Weights of a small transformer language model: width 512, LayerNorm before each block.
Each number is 128 + 32 x the weight over its row's rms, rounded and kept within 0 to 255. Layers, rows and columns count from 0. Numbers have three digits each. The size before them is the row's rms in percent of the matrix's.

# up: layer 3 MLP up, 1024x512, rms 0.0423, rows 487-606, columns 224-255
# down: layer 3 MLP down (transposed), 1024x512, rms 0.0416, rows 487-606, columns 224-255
# gate: layer 3 MLP gate, 1024x512, rms 0.0452, rows 488-607, columns 224-255
up487 102:148132122047171114084137141048146119131156173135111147183081178168113121193143192095166097090117
down487 105:145094025117107105050132113087125169108136130091126077186120153158142093078130139135115151080121
gate488 101:141117127174172102159113174082142078168134153128178092176161159147117096130143120105170103183129
up488 100:168074137131073102074137188102131216070118162124122107150109068113156087078104086108121174127123
down488 104:089130125135136134079106150126136162200141146124071146091126135143112151138168153113108171183155
gate489 112:157077165129169123168066091178137099147128064170148112180153182097102156154128145179120095125105
up489 103:136134156138125118093090098129112091145142073091130137160062143116104181119129128071125110118126
down489 103:150129082110133121078147175094122120106117131120172119160192128178163164080109172090126099117134
gate490 099:141101090115107130154156058119141121101099081142103200122114082121116134047164107078105107128058
up490 104:162134120119143146106105159112102099142106125145108174146186147097124133159113205126061139114120
down490 104:129174188169090120124143130094115136098162138118133116147152123149190165113097060184111165107163
gate491 095:085127138103110171147064105144121087170096162078185112159152091151136127154151116175129124058126
up491 095:063172074131161119070078139144151180118130149169132125142092183129157090170086098118153129128064
down491 096:149107135128104142139111088066134172069170064165122111092070170134112142162094072067110115164171
gate492 105:136132130089126121163083141164138164135151122145211128144108051096139123095103123124143135139094
up492 105:090155178141129100120164128160138097124128132065136115084114118140137152103131161153105091155086
down492 105:064085143122141130093137137106129100125096082156133170057059142095108083110104101109113112090114
gate493 096:176105085172091146151144163121130149133106109120157134168119144046145222150130080165114127080100
up493 099:118169135094130144124167175128119098074099150129086179090133136123111155107112155156123133137144
down493 100:174103094175135112112119088077128171148160096101121145140162133166091112113167105138112114096134
gate494 110:160106147101091140181141099075119108086150158202111117154117165115197141169075149142123175160148
up494 102:075170059119124106138168141184128143144126122082132122140113179103107130109146102133118120095106
down494 098:206077058087156143108063077116133148074129136182109144166168099180137177115093184145111180133197
gate495 098:176150095137117120142137063071133155086129107206061160085163163104086190111139112089090134125146
up495 101:110135158165184136133101162129161111130101132080109062144102126117178109100127132140089187100171
down495 103:085141142152127136129186119135130139156125119141113174131185116086161091147163115118107073107138
gate496 095:163147125160079111094176166183143179099151116174141204062182137071125174136124139144191143120094
up496 096:111083143151096159158088155142140106161178188174094113165158176163151106200135114136100130116051
down496 096:149075188154092131119121164123110114107106184134053147107086127106102098199108170175164192148127
gate497 094:174126159107153101179163116171123164153134173135127105112165118142162087127114083135150113180124
up497 093:139114139152174125077193142131090104166128111109117214103114171139077110092192090128193164170166
down497 097:183065141135089123121129153186116120101120105129099160134120106120126111144093146092143169128073
gate498 097:087131089120085115092177129117135127040156101079139069181122144103121070144101127138091118089137
up498 096:134164108140139137151140126133140123128166122150120100161148122135141123116152120145132129107161
down498 093:209158153133183103149133164132103100207107107131179130122116132157151072121111142077189160133155
gate499 097:131213157164132120161120130082116124113151094122125129116150131121144090131064121117121152107115
up499 100:141145097152070126153170165096066100129178153180108162150099148181081079153126147036151166149189
down499 101:182121154117171127154116078145103175122169137111201091119128075108123083109100096149111069152192
gate500 103:086129155152091102141090092138128140161165112105156149135112122060099137131118075159124060131158
up500 104:129046086215172136133160126072101095158109165089087128123136094153104091143106150133130076116116
down500 106:180157102094111132151116124116107152078122082143134101101085100135090139122153178097149161149087
gate501 092:104164082125159123148111132113129110055099098103143184152160179117124110118159122175109142176098
up501 092:132109140099161108086091088172120100094122118162137119063123144150215184162148156141105133186159
down501 092:123162132056135150113145125165118100070124092147167127123096113148125073153110166137139112132165
gate502 096:111129132196128138133143149078157138140080109164135155110166154159118120158069142144045126101188
up502 102:107139109217133140130112121101123134206136149168163140102138100115132149140134121193162173097114
down502 102:097118081191105121124104085114144152152146118150162057135174189155081048143147110111131135094135
gate503 099:131083173133094165155143160112140157160167090124179136106098113107081144053095094140102121074171
up503 103:086150133148157154091111082133157161154112145144095149166158130058134174181108143145136161098160
down503 105:179123135171128118110122153113128164133119070100113112131058171183109139085118102179125130110152
gate504 104:166092115095149152167138131165120050113181136126140107169186124156113108131132115144065106110140
up504 098:113121152127223110166135126118137139189147134121111073119108188171180107177112103111154145140146
down504 100:096159138087085117051136168129119124100118187122093111141143152112139170119115164097108153080183
gate505 099:137177095127134130223175163085105128145148106101161122081136120127132098079109161114122174136080
up505 100:121164116132110132190135161152136123124107151096125161154087156103156135093093129126143129163131
down505 103:079118130141165115174153167118128141158144128152158111132185145091151146117186149149121135148068
gate506 099:078127112110117123089084101146147130153132137148090154102133165157107157134151101122084081114141
up506 100:159113125137141124067112120120159147106118097095102167133090137119085148101091140135103071115167
down506 100:070104154145145120117135141114118111170195088112110094065166166117090097103098178138135181134134
gate507 098:021146131124107114116085140121143176142128122094180138135141129168094085082122096129083094101174
up507 103:066135108122167101148086092141184134154152116101114143149097064151112159152175110119151147145139
down507 104:086124136141174126118094087159147201123160118221101111089106130196139118038117180173118104134145
gate508 094:178160080119083144129157114091120133133138192096094148122096154133141168130094172094094129110154
up508 096:157099142191084139160059120074135172111105115116118098148145126114084104096111179148161144103129
down508 099:154116150093152097138169164074124129094121132077087132157098134135096120123157138113158100145170
gate509 100:153112156093124116110117123085145052117152129149165103141109187131096095154125143155088065116171
up509 102:167086169113129105100136149148152125130152185223076137141197091080143113148095113118176142105147
down509 100:127085164152165107086115139183137156119140129162136141180152130107120152058137105118128104109119
gate510 105:156119125160117151155122150054108089081145125098136150148111059147127143179061078105100179183112
up510 100:163106110129140156104087191130125170141107143132175141135125119079134158152117073163171169173088
down510 098:132104112114078114106093134104130077122087149123135168170152132167137098133169103104169197137117
gate511 110:118111115143127114098187102178122144096104172144099103095184120106200124154164135144104122104141
up511 108:118136166126096160086152157119128151151125142130093127164161147106199124146078184119093183130183
down511 108:128103030152158122170108169147121142122128063133188106120112106128075156165127087108149131113149
gate512 097:139140102136171134150088105200096120111133154141094180137117168174084133158161123091131161127124
up512 099:157159136140159159197137116094108061102142136137111145126150142109139135115081181126118148077185
down512 100:121164142054161096146135105158128049124133158120154150150043180167197110145081165113146148089073
gate513 097:056156129091082136089166051167126070083183150199112135172092134098145100128105173087124118101153
up513 102:073169086136069099076122099097126114057112153144094097093130141100101123112169140149102126111139
down513 103:119098191165154141087120120143117111111130121065071162096183173110152073169095123123192104102134
gate514 100:135139108143092160110140137144123094093141073143136155090155130116128120134086169157113212082162
up514 098:185108172156154154161172096067167141193120119114131103161104139112133160119134117119091129151195
down514 101:153122067184085146126053150175140130145101128132092147067076155188131101133150144141114097132162
gate515 100:155162067148203144148167130136107118074113149093090122109096171098156168118122131082129137132092
up515 099:133138133183071111117072097105144100128188121089099110091109126127120096179074109131140126154094
down515 100:147148137104144149088135095143128147167149102173141178189180156115062145144103168170156081113118
gate516 094:168127140104089123160102130085138151136184160161149158107112121142164155160115120131171164168139
up516 100:117144136120171100139193076088145181142182163165144115193114160162123120133173135166077118091121
down516 100:129193161157174124176135119102138128188131110137076104020136152122146111061125155050094114106101
gate517 099:136133179123159128127068145095168157145144126121111083159148168088133158187107138196118146139105
up517 100:046158136120165098080104135125137158117168140123139184130081118108132078095113070122152132107078
down517 101:115128149121152155143109126137135054206116156082160164151123124104126174082136103120103062101179
gate518 095:089118154136119133220112107123137146135146124114154124161136121173172111145132117135122123190159
up518 099:109127183128096153161116128105132150161133143174089109154129161104128192106124152182169118132106
down518 100:113109131109206121092099107107158143087173153099170138115172125120135140073182121070043114133176
gate519 093:081163078061101183104130149136149079155150067143114120107151172094033145138107154148074158177106
up519 096:188081101104099095110129110154141166123124212125044147120104069149106132155161134131171185107108
down519 099:181122102105130122146132069114132162132159144076123148169090131153127078137164131181127180206105
gate520 102:109128074157163138204084157139138141162126207085127107074167153142133172105091076158168164139103
up520 099:127157122121175172118090120201125151163121146094141166164158171110085136071173138167130111107157
down520 101:078154176124118117104144154149114061162074123126146166112147123145101096165057089137124123091179
gate521 096:150108127167168118079181107123126107165149126159061102096067117097057145137150149132203126139152
up521 093:099180125164149161108114163116134157104112097112128145043117092153166180189089145073068127082134
down521 097:188090101173105109129144047156129182079102090186165155121142182136110132060086135157101146128135
gate522 096:114171132161125132194125157128130142150142175136135053157150127160166114098163097121152091148134
up522 098:183114163128090136087125179175108107067157160149152090103121117130117109147110127118092129157150
down522 098:171151116088089141122147052131130111109129095097085094165144122084149126127115176064121146130197
gate523 098:148088167088135122174133075077177165136136116164137153175065093091144192159091171113072136125074
up523 101:152108106094110158110139137169112191109115181157091173096110134048166077153154130140181093091187
down523 102:074147134079138131120132131099121060198136104101131125101161118059126193178143122124092088127079
gate524 101:146139183102169121125098124190167152088140117061136118139144109087116120094176119115059126096104
up524 102:009114135125051159153134075104127160170106106148115139168187155062110154159116167148169115095027
down524 104:120073130166136147179095105170113107124139151077138163171114084114117184128142120136080121081130
gate525 094:101114098090183129137083111097123072109153094155197128139188129085093104120104109152092158095102
up525 098:152113143198120118097090135148150183111196167119114200124098101123087198158117159145167130115094
down525 099:156179155127137146123107134175126091127147184115096143148121107090181124127144079168104185105082
gate526 100:073138136191160131111128161073094119114190078095111153140106105092083111149066133131158120085154
up526 106:156075163074112060136147148156146128113153139123162154145110115162125121111120148109105104103030
down526 106:073155148144140123111109141127141160172128128134072170211132102175105150182149149080131181111041
gate527 098:087107128100118129108112145133117099118142087152191140067150168121132128160127092130136151173085
up527 099:151097170063102147124078111107161158159139039142096194141136152143145107118127120134140142155145
down527 101:113158132162117125120134141075126150093113134163140096139158107118157153109187077134105135137075
gate528 098:085102108117097111146147108114119117051135165119210116133140115147090101090078149159069138128055
up528 102:115172167150194112126107162173111081098129119157145152147092138076134128130101165140143166131145
down528 102:130098160139139127071138173133132113119145127123139100102147130135091107117104166181135107126075
gate529 097:126178087160083115086124151095114113121150115087102115164154124180096131058091134161110125131138
up529 102:143124113062102113105074111102074140203143173124071202167124070140141148133095095119124092159160
down529 104:109193153121113124151157164158117083176158160126172157158160118076184141185140070118134080174111
gate530 101:117121082157077128138089141075175122146167148107136153137142113170143139137154152168162156157103
up530 104:163116144128074140118152142148106103141123095113134141148163130084176145093085116131141157107147
down530 104:134157104128149125148155107037102036124148094107158151113150150101153112188143146111137142149127
gate531 101:142079084138116078160139109140115073073151052061150198143130171091102136127140115159077162082107
up531 104:147100148177169139112075169115120160193150075142145182109155192165139107169163105146117161134129
down531 105:145199144108067127111088160118119119104146119177109131152103104205125156102068173131145182172130
gate532 096:123153143129168060162080096123127147065180080152086130106157072063076057100113126137117112126111
up532 099:156076154166069098123127152174142058091152074157113188196104156107133119107201142131131125137119
down532 102:119176153137132128096061108105130178128168199183092085116096114043097131125123092101125149117087
gate533 098:053139084141094111119123079161128110131125110161151113152120144070147099093059151093099124210161
up533 101:128170128134129105126169127128135143137115155050093158152147093120181174092150134104145119147098
down533 100:135111079167053134130136150135123192160086061170156093130134146168136075117109123119130118153098
gate534 104:158143119120130138154119133090118107120196136127066119167126168165116109098088126226155112061108
up534 103:130128083154130156106126141072144119138127094172129169110149098083144114127111159172115124081135
down534 101:099166147109106140104189137138109099139144210061121173169108108187146125148073141156101180125169
gate535 112:164139137118196158107094141146130194113125154162141123098111186207126139175116149155122149126161
up535 104:183138111076115133129086132151132110190144099164139135080127125135101165157129144136086122108178
down535 109:102116158093132123143172113110114099117087097122166111110135154117121143131104186156113131095162
gate536 104:161163157123116120134130117115141151109122140170141110073144188109201229176172110109142043166132
up536 103:091128127102074142106117131125154152113113161148136120101118140127127159173131101155206106116147
down536 103:085064120167164134174137094070132108124127126164140153160124181134092173165119147104170156140154
gate537 101:063081130117073130134124112122115149133141160132102112134090166120149125101114116159086147171140
up537 097:092099140125091107126122134098133112144184103183099131155116162151127162162202182186162108127081
down537 097:053197102120067137123098113131129178131140078119148112184163143161162143202095142106147173091096
gate538 098:157171165077109106171124107101133147099161133147121106149121117092104114080111108079150155138158
up538 099:111135112208130081172146125118100079133077106096083136195098109126135071125137119166116115071150
down538 098:128170066122136110082135099209137108109134073186079159138095122142102094145117110164089107141057
gate539 100:118083115189109131141110134104134088131122152113176131088138173081172077131096097144133110130170
up539 100:145160108125147091163119132111142057112140042142118137097081158116068130118163079114177122065122
down539 100:087207107157126113118073138108123133143118104104148143107097125080153123130162078085147112176151
gate540 107:131140083178103131133142114096143144111119153116121138127186095135096087146106185155086161112125
up540 098:168169081103119128140140035114131104115143121181191132183139094065180098085187122150146151116212
down540 094:188106145135138133131167129154128165155159143102124118077067106150144144090084159135132112152155
gate541 100:104139135095162154161102076130121130101147121112144118120135130096190155173095155109119092200110
up541 100:194080160127143126152072061135099162175183072116119126147163068141088070128111121151091141158096
down541 100:096107132154115150139130181101136130128131127101089119123111153121098110203117119165132208120143
gate542 106:146175160123099128084064173158117134170138123134168104097182156161159129169180131135100107145153
up542 102:138114189136136134071146075154144142129223147134132118090207185191159065157152155170105091136123
down542 094:118132186121106122118140101149151103129157115094170110161160119148149135062166087108105100110095
gate543 097:136089131092161154188164154105123194154131087119174113110120115169155135134115139120078108143108
up543 092:146147182104139123167101055158143080139148181171134141149174176122120128149112089142118081154101
down543 091:144157126138150124101169190128095087127132133108122119149072043120136126135102159097160144108054
gate544 101:119085156162122140183147069108149140111151094102153079111142103102114075098084142169071096093119
up544 092:168125149102156144129155101111121135160043111181110117191120134132108075127083143171064108133164
down544 094:071208157081085117065147132090123120076128155117127145126154162145093127173135134154126171096138
gate545 096:132203113105114128126030118102139122120127145161100130148143130144175171090090145177132092078059
up545 097:112187134160187123126088104130134154068113174094141159107123162075137098157090074137149157081082
down545 100:149114167142136112101136118112116046112089186096156123101154128097103138098123131133119130107112
gate546 092:118133121097073128114076112154135077110137156128090146190153159118117107103106126106105134151167
up546 097:171101202097091177105088172165144065097103137159151081118141092152097104172146158176068101147079
down546 096:191141109078117156050181102154110173086161122137130173097144130165142176129099136114160164121126
gate547 099:119148175089097110187128119107144117098113139118167097146124096080131190120111149165153124120116
up547 097:183115086126124095099145109121116163149129104112133096110161155159096142106109187124106087162101
down547 092:118126109142114136097127068073118161064151150156192179174047144111104183094091118085132190098132
gate548 095:124174118138137153127109131120097118141138101145185124082090124118104082130114122119100179160099
up548 099:091109171125122136195123118142111113123189165133110059113141134141160103132123229114081139169124
down548 098:153110097147097145124186124145115144143121108125155116217154098147172170118119143139125114128161
gate549 097:125129154108098155176173130085114149116085100083099172159127095115124140107117139083106124134169
up549 101:138158103107178108151152129125152174145106104121160146149098106163152194153135097135152153132069
down549 102:153093148169136129117107161127127148121110122140103150099118183137107155151145111140116132137194
gate550 112:122150088141198170123142102140103142116179191162104150114092085105163145129098095121166115219099
up550 108:134121116071192139165151169137103094163118129198161149069153153093152106179178085118142107165116
down550 106:107167117085103131158133077145121093129158114120149119116096125070134152173169072119140109162071
gate551 104:083190146170134114136176114130166114150195123110165147053121140099069137141099136176141079077152
up551 109:161091066146082156074148098113138174126036114133114084165150157153191142108120087126101118132104
down551 094:142087121137178145169116116135103167119120118097103144139099127137195134160087142161125083158132
gate552 096:119156060111096148146065182088120106132089073159135119096155154115173090153145121149112121087149
up552 100:142104208124137167188135133105126104141083105136113090141131153130148142131098100106128097148166
down552 102:091113110084076113131091189144139133112121130084093106160148119106103156124182123102176118132128
gate553 107:072175145136117090182089090076191120131196112092161145086103139150146109094180137107180093102148
up553 090:140116150027106180093092148141117138130114087127109086119112113149204131152201090099076150157179
down553 090:115146123148158138112125091104143118124111110114110143127151110102104152132163108115216104123113
gate554 107:135160109162174078148104137115146166119125143102081059147111160080142169172162135156081165129145
up554 100:096149115141121135122128089114132134124143116104149163129092083179096081134141162113126074150088
down554 100:140194205087145132104101107160122149109139201181086126136078108099108192129092129151125139176164
gate555 101:127176106103112119132113190153129073121134112131171105147100119122126149148059186109161081069140
up555 102:121218160162131158041176133084120100143072126152129143204163128109082187102124146175112136098182
down555 103:136098156116117107047070178134135086084165118148150095122165062141068148142204136185120110100132
gate556 096:144095136159050125186107150095142101135130144097120071143153134121136080125129170089166138143073
up556 100:112149142107084118147135147099093140100072118132133111170050102116116063064155181178090172086071
down556 101:084121145156126119165094102164134160129149076109140187090161125102112144070146082178064084138148
gate557 097:036086148146165107131180064129132144178172077133127101210120126126127171123100168136159149167136
up557 103:144100076082125143160106139188141105111127103072149137184073135075090132128108169110165088154115
down557 105:133176125076083134113118145152105089194110124150135098150081107158153095100122166147125108113091
gate558 093:132160145088046120072099107114155141168090102154121113166191173142166170137145150139122108126131
up558 094:122115092072189130138103104136101065117117190140152106103100065138101173127145119131085059109047
down558 098:037144156083104119105157090154115145115101167094135128147147107064132138201142120125088110169141
gate559 099:117101131130167145159114138173127146131132091126147135105118080128151121101055102145148162160171
up559 099:164101202096137137113160107084116163169104122120113139063124103119174120068061167122103110147111
down559 101:095155137150135132151102127142132064099128133161097153126168143143169170130132125133116079132099
gate560 100:095145123146160144129092107130148195112158154105116090164067102139163118118156126140068161077131
up560 097:121171100073152137118149121156141184055138173141122130195142087128135097133170111133121161128131
down560 096:138106132085155116115164131174104130132106116114111127065129142106114094145083132147139094155160
gate561 101:065149123125142118131119133138094104079183082175130154115084130132097119178127140141149078172112
up561 101:089154115081202105148132090121140202170119162132119107217087107108129095095146133098130156114151
down561 100:099054115159120168135120161087134158140153148101115138113078124101105116153110177093110152126164
gate562 099:137130137171107137153156076161116171113143137195153100054121140102121106080133130111121101088115
up562 099:155131109130102141116123115095136115123102111162151131134107121148122110163108140159096106187125
down562 100:099123114095091153158133165083121180132122070097137136123108072115198175077082150175110168126163
gate563 094:089119139200112120116025092107135117149101162104126101097141093168127105087108124154109102150141
up563 096:163154173058136111195150124171140118164106099137100196131145185104101110127121138087081145084111
down563 093:127121143108162112124053157121142123149127137161171124203193090152095084141100133122170112134218
gate564 096:108212086173125131137151101103124152127133190073110130150159189094127201062038170177159114124065
up564 094:155098183142139111088154104141114191110145143110110041106141129197117087209097094147153084158090
down564 095:163161155137145139062135102098122136130177113134129147205130173179197138129099105095137119147121
gate565 094:119093113151122132151143145115144112080146150088098144126147142115165133079080055139083179162104
up565 092:139124144148169120192158204134113050111107106100123098092142160132099179064117133123104150145133
down565 092:139125138145130125151089126072162127137077127179173107091151180198127160112124129130123127133180
gate566 111:162112169091157139164129089119141092089194154091084113174111036127135082120071159088116110088115
up566 103:154148127129144136091135102165119132024109117122129161133136102084141163114189156132108158121182
down566 104:099126139138128117092153142093138101091119153137088153151142175134159124158139168150159169120111
gate567 100:116125090171064133122125109079135100102160148148124138132101108150106056172066127131075155146118
up567 096:200070160094130127103105121071120125106154163167113164085111088125119150090100137153150072182111
down567 098:140123080133139129150075158169126100116118129087108107126203097129173118148139111142105118114126
gate568 105:115113120146116119085158121128170143170133123068095080158155113145130057156047089144116135144165
up568 102:122138187142075122067147151138152140187145121084074106164135062105135097172095134115157122121135
down568 100:080099142074128126078156183116130097110155148123116115085094156141094155142071119108082159133064
gate569 099:168100146113109143151036129102156128119134100125134087116113108172156147092145140161118138184149
up569 100:128132109092099146060145159117075117121097110126130146130129184103086181112142130176140158159143
down569 101:138070076090095114143131052133127185168111151150129142096147184135124141083144112130097140122164
gate570 099:143107198148094145132085141089120132165092155170139079215176171149171146112050132118127097107150
up570 098:198139150082139115083162140192125091075105140117116113082149147131138183107160131175133090152130
down570 099:114100161154131131135131106089144131096171095177128138104089170160151093144139190206113119125147
gate571 093:141096133163062156133162113133166071156171107112167067092129107125109131106125146093137081177142
up571 094:122106142176113128141055173131111097073076117091169167092143147141080108090099147194154059071119
down571 095:118084130111150111106183151165099151112135106097111086135213132105128054095133163126177092125148
gate572 094:045092141068133143166166111132175057151135135122099118184102098187135094143162115145156166154140
up572 101:147154077105108172115140166118104160107122126172150107048172148114129090105154162141120095134107
down572 100:150046102149167110088133138145123120095128050107112195081090140105112156156139166124114129122086
gate573 107:149127080131098139121125071137140171096136163112147145158146115116091132155127170148101185142141
up573 103:102172159152208093104107148153135152127091112124154125145182165154150105159121100181123104114083
down573 100:129196087174150162118114186135125118093121080134175078114107150113114119140215155151073107167081
gate574 097:148159124164123128126046071079122089127097177114075179152171109186108165075130133127125073111108
up574 099:146156133080170120123142148204115115120088156158112178102153106151091136162134136142107141119109
down574 101:129151126133103127148136101168133075179111146143077121091135218091189097150104133126080153138041
gate575 112:162130130160118105160133092094121128119129124128191119103125116155105138139140140126173073086109
up575 102:119110129112139101074164135098156061160151151165077091138133148125093153063152097152137131148128
down575 102:165147155111107108085136144121116121136129166118131111119076109112132081140162186098143127100074
gate576 098:120098129165125110167158166111105158137130176138116193132082123162081119153118090154141131083153
up576 098:140089171139103117118138110154124053109157181103182133101131081123184136108119130124082118103143
down576 098:124134103143141091102133094156119170155183139114073098102155183119093061130155143123149109095136
gate577 106:140108116123121128200097161109111096108129112067140185108168116171133142108111118119121093106118
up577 105:147140121148092168156135080095101176132078183105137086105172147088123086133086209127140147194153
down577 106:147147067092156113105080079115111122134134103073096142184101115183164172187114079174182136127127
gate578 102:077103148114095105144154164072174137157140112120059154176162119088144120130165153145158151138150
up578 105:119124136157101143080108105100097033123124125146164180127122171167147132112088139110125166152054
down578 103:125118129135081109177162122096124102080167086127121092090174166116117065097083072112143144131145
gate579 100:124173116067162150132114115125128043154086097159156214139167100056093124125164118128097132166114
up579 101:080147159128170098111120132114118116151094126186114123091115121106109190153092114109125096154152
down579 101:130124196154129115141082064133113122102157132076194106156178177110123127177112079115087069112170
gate580 098:139089069091140161138137150107090119156132143087161127097139171136147129093155128087152123080138
up580 096:146076096089099190141176162107078150111156156083117120117159110124108138144120183136146078143089
down580 094:132111132163117137140110143088142173166117175042046173157128161146140112164115196040165097143064
gate581 096:073120191145131110089120143115114118130143181148201135166171136134107129196076116231122130132173
up581 095:167158143106109115113107175131150149118100115093144095114143139102168093107122112119096133075126
down581 093:097114120093121126112161106133124156065143089092082110148173097096117096166166109092105162136146
gate582 096:186128163091101133081082136243137122140096079180118171140128162104112178143046167129111139110137
up582 088:128158163114098126187110108153155066119166141113144136074168154144096108124167165143115118092169
down582 090:176099097104178148174092110102134104093113145141138075072166113152173129124136166093109206130083
gate583 106:145104148111071123105126097235134112130148060140163117090134124150116067099136171135109176166178
up583 110:142105143195094123073104123218115150115122093099048156096115100081124121117113106146151069060109
down583 107:166150133136148146127140112093110085144111098102146121141124147087087091194102126179165096071103
gate584 101:131143249105077138161115083147125163105160138096089142109079158103115104162128156115105126038123
up584 100:109127143085170119125170150076165126136086117178153145117124172149162069128135141178154150181123
down584 100:107145084119104120159098160096115186165098099164147170126102149182080123079164116141095079153119
gate585 097:096081117117169114130170156132161042101130102118186135118121127133109083095094131123138087148110
up585 097:094118171129142126090127211151164156157112126185113193145148164127116167181117154144089120149083
down585 100:109162122112118124180104145128137127075141170129094080099092182081137100160117121133160118160130
gate586 103:072104089169089109101162172113163088115142148092121101153126175135114077125114072078153077182119
up586 099:109124096100114115137102133117104090071123123123199102119134087112139158096176136066107106162092
down586 099:132098104090120144119126104078121149101146154135111068115117096119155100113064085073104122154118
gate587 106:121104137189144159103152121173148116094125203139142130093089169159242111101098109145068098082129
up587 102:167089147155119109080155187143160141151112108126113094135113140132169184137092150155095135108210
down587 102:124126139110129118164091085143120181087136150156172107144149108135125125077103145179122101098057
gate588 095:148130118100124131137116112102117084094162065158139107206195155092101096153062170117084100115110
up588 099:153169125157102098078189125199122148093098147131134081121118083156140120117158188167097102095135
down588 100:151090181109118100147112122106127076123133162118107167145098120171071112126145083125128132175168
gate589 102:111146135163100101117113129113090120150186100133155096072100167163154159141132090117191129168052
up589 106:042134150083102134079095164137124106138145123181161115080158085059136152163150101137119135129141
down589 107:122146114111121136133123132138124118137142102128147101097114143121181136164159084162152141147037
gate590 103:147175065165129136166120112112124135161087081096078157097108167113155227126119169196162129219118
up590 106:106177135145142154108164071117098136165139160098162128138080068137121132143139111195126106139134
down590 106:139136111101152130137167092117130125127159105158187177141133195116117109095091121136127193130146
gate591 106:059139082190113132161138143103153133105077125142092067144160155144194187194165105142144180119092
up591 099:132098101140131159120118139069061165148174193120129098138143122194133095132108193119117121108120
down591 100:099126105161111137111134113122127107089123073075039143140180223139130179179094067100079180124159
gate592 104:188105123040191124158149078141106115074174117187141175196029181166095118101069165089127170145166
up592 103:121172194090090150148089142171148132137182088102139100125054114147114139168115152092158110120137
down592 103:150125081109133117140136094092134116109126079150153108135120170109148162104173155131137065152106
gate593 104:156145161089127167081122124170113103117109105166140145127154193121171070154084125157137090080138
up593 097:105097122185138155144141161176106088113111090109096123142100114151111151163132159103100119215131
down593 096:103172161115109115115122143129129081157089148122141081197147081147173196067124076127208110130105
gate594 099:062111112100143174181112135006094184112117065092106088126151140140103092155125129164108194179120
up594 103:133118134107128152114142174195132131155101136152135096161124150165086140191151157144198102095061
down594 103:093163113150159131152100161119136126147130112082117158188132137065131155125145118113130099145081
gate595 099:177177107115135116149116105148138129090156136108113117157085137094166121053114140113117129070131
up595 102:123089119090084123146107162192147153106123170148146097146124126153157079151143154074140064138107
down595 101:122107125061117093151155108138126146151106139101131122156116142190189173111125121102107150158193
gate596 106:160120132166101132112202110089177081109184147102078105130104102130067112132118066122139125165155
up596 105:201115134128119107158157135172128114109123152181157130143147132122115036146107154122100103119082
down596 107:072114178124111119144139155131126180137123117093113083094128114093165132157133094125146141115148
gate597 100:119098148132145139129107107144132135149154116129182114185134140138068095169143155141077139122137
up597 097:079127102139100132159093142123113139098173149120143191139202169118113126185166112160066124134125
down597 095:110072146110099143137119101160149177130122179132106071088113168182128097097084186163172111171190
gate598 094:093148144130150146103099152086119123098211202124095112094101123139121148152120054146179166159138
up598 096:101091164110086137124132163169167098130074103127117127107102140136188157135152114113128151150126
down598 099:115088116145079149125124137178142133085154090109079110110065102106102111127112162108162151124108
gate599 098:117126090130088118135062155104087109144170204141150133109122112096033108197107088163169184090110
up599 098:182156131110056122088144117099105157086121073132099160160115124105157145124117111114098215082084
down599 098:162143179179157114093090023131144116138147147169168121198210118150107094182104125122160082118115
gate600 103:047155046166117123082156136108115148108129205122081151083150180122144126158119085139144153155133
up600 102:104181132191141108131142100113153148107133114155150149098086155101150144208148173160164100101121
down600 102:126130175115094121084140144125135097155126146156076214146147125132095111069151138142118138124116
gate601 109:098115144144176119140136094128195140131171104138180071117158114131147161118125128179127120112135
up601 098:077112194085094151078178158155086104153107218131070141089105128105136185087083122120140142169072
down601 091:127164076147151162131150139135110148165106149114140117116142183110144165129086116120155115104055
gate602 112:108170169167144113115107102166118138140130133092122165159135108096146141137067094223096189132193
up602 109:126116086167122135111169165144125087117154144129163134106080141162114067134184130114165086110091
down602 104:132149168128129131098116115115122156089117095147144114210133141116102072127102130140114164123131
gate603 096:085114082162148113122089132087131167128189137093063099162095147133079150107121090145155163151128
up603 092:102122068138211103161170123114140174094178139088099126111123158139079139143137112086181142194156
down603 086:119160168104143157164077098117145102137146124149158185108134082113137143152156134193085109122128
gate604 096:106142105145149164155164124181134144119157161083127173151152031099113147088095168175088174145133
up604 097:137135097180164126126143161114107096173121162121140108097146151125123159132102134132141088131132
down604 098:167122071101172135135123138125121181111156130059146196192108138054112144148174137136125151113151
gate605 091:125074143078132114095122159133107127100107180154178114092154179172159121165136095114100145224153
up605 093:148085133136092127128164121166093132151107116101071127097091070134107135089094160099133138093147
down605 091:088161153157101150127141144100107149128122142105159185116087118184105115135132176153140142120121
gate606 096:122141156148101085147129188187130126123118134161079052120102139129144201226146139099139118119164
up606 098:109152147128125108149106108106125125155124122080101135157181147108156090128124152105081125103139
down606 097:062183115101170106122105184145129093076123152125131134150075165115134134098174140110166144181071
gate607 100:105170136162097108116104118120109117119145165060123151172136109166107080154124099121119198057107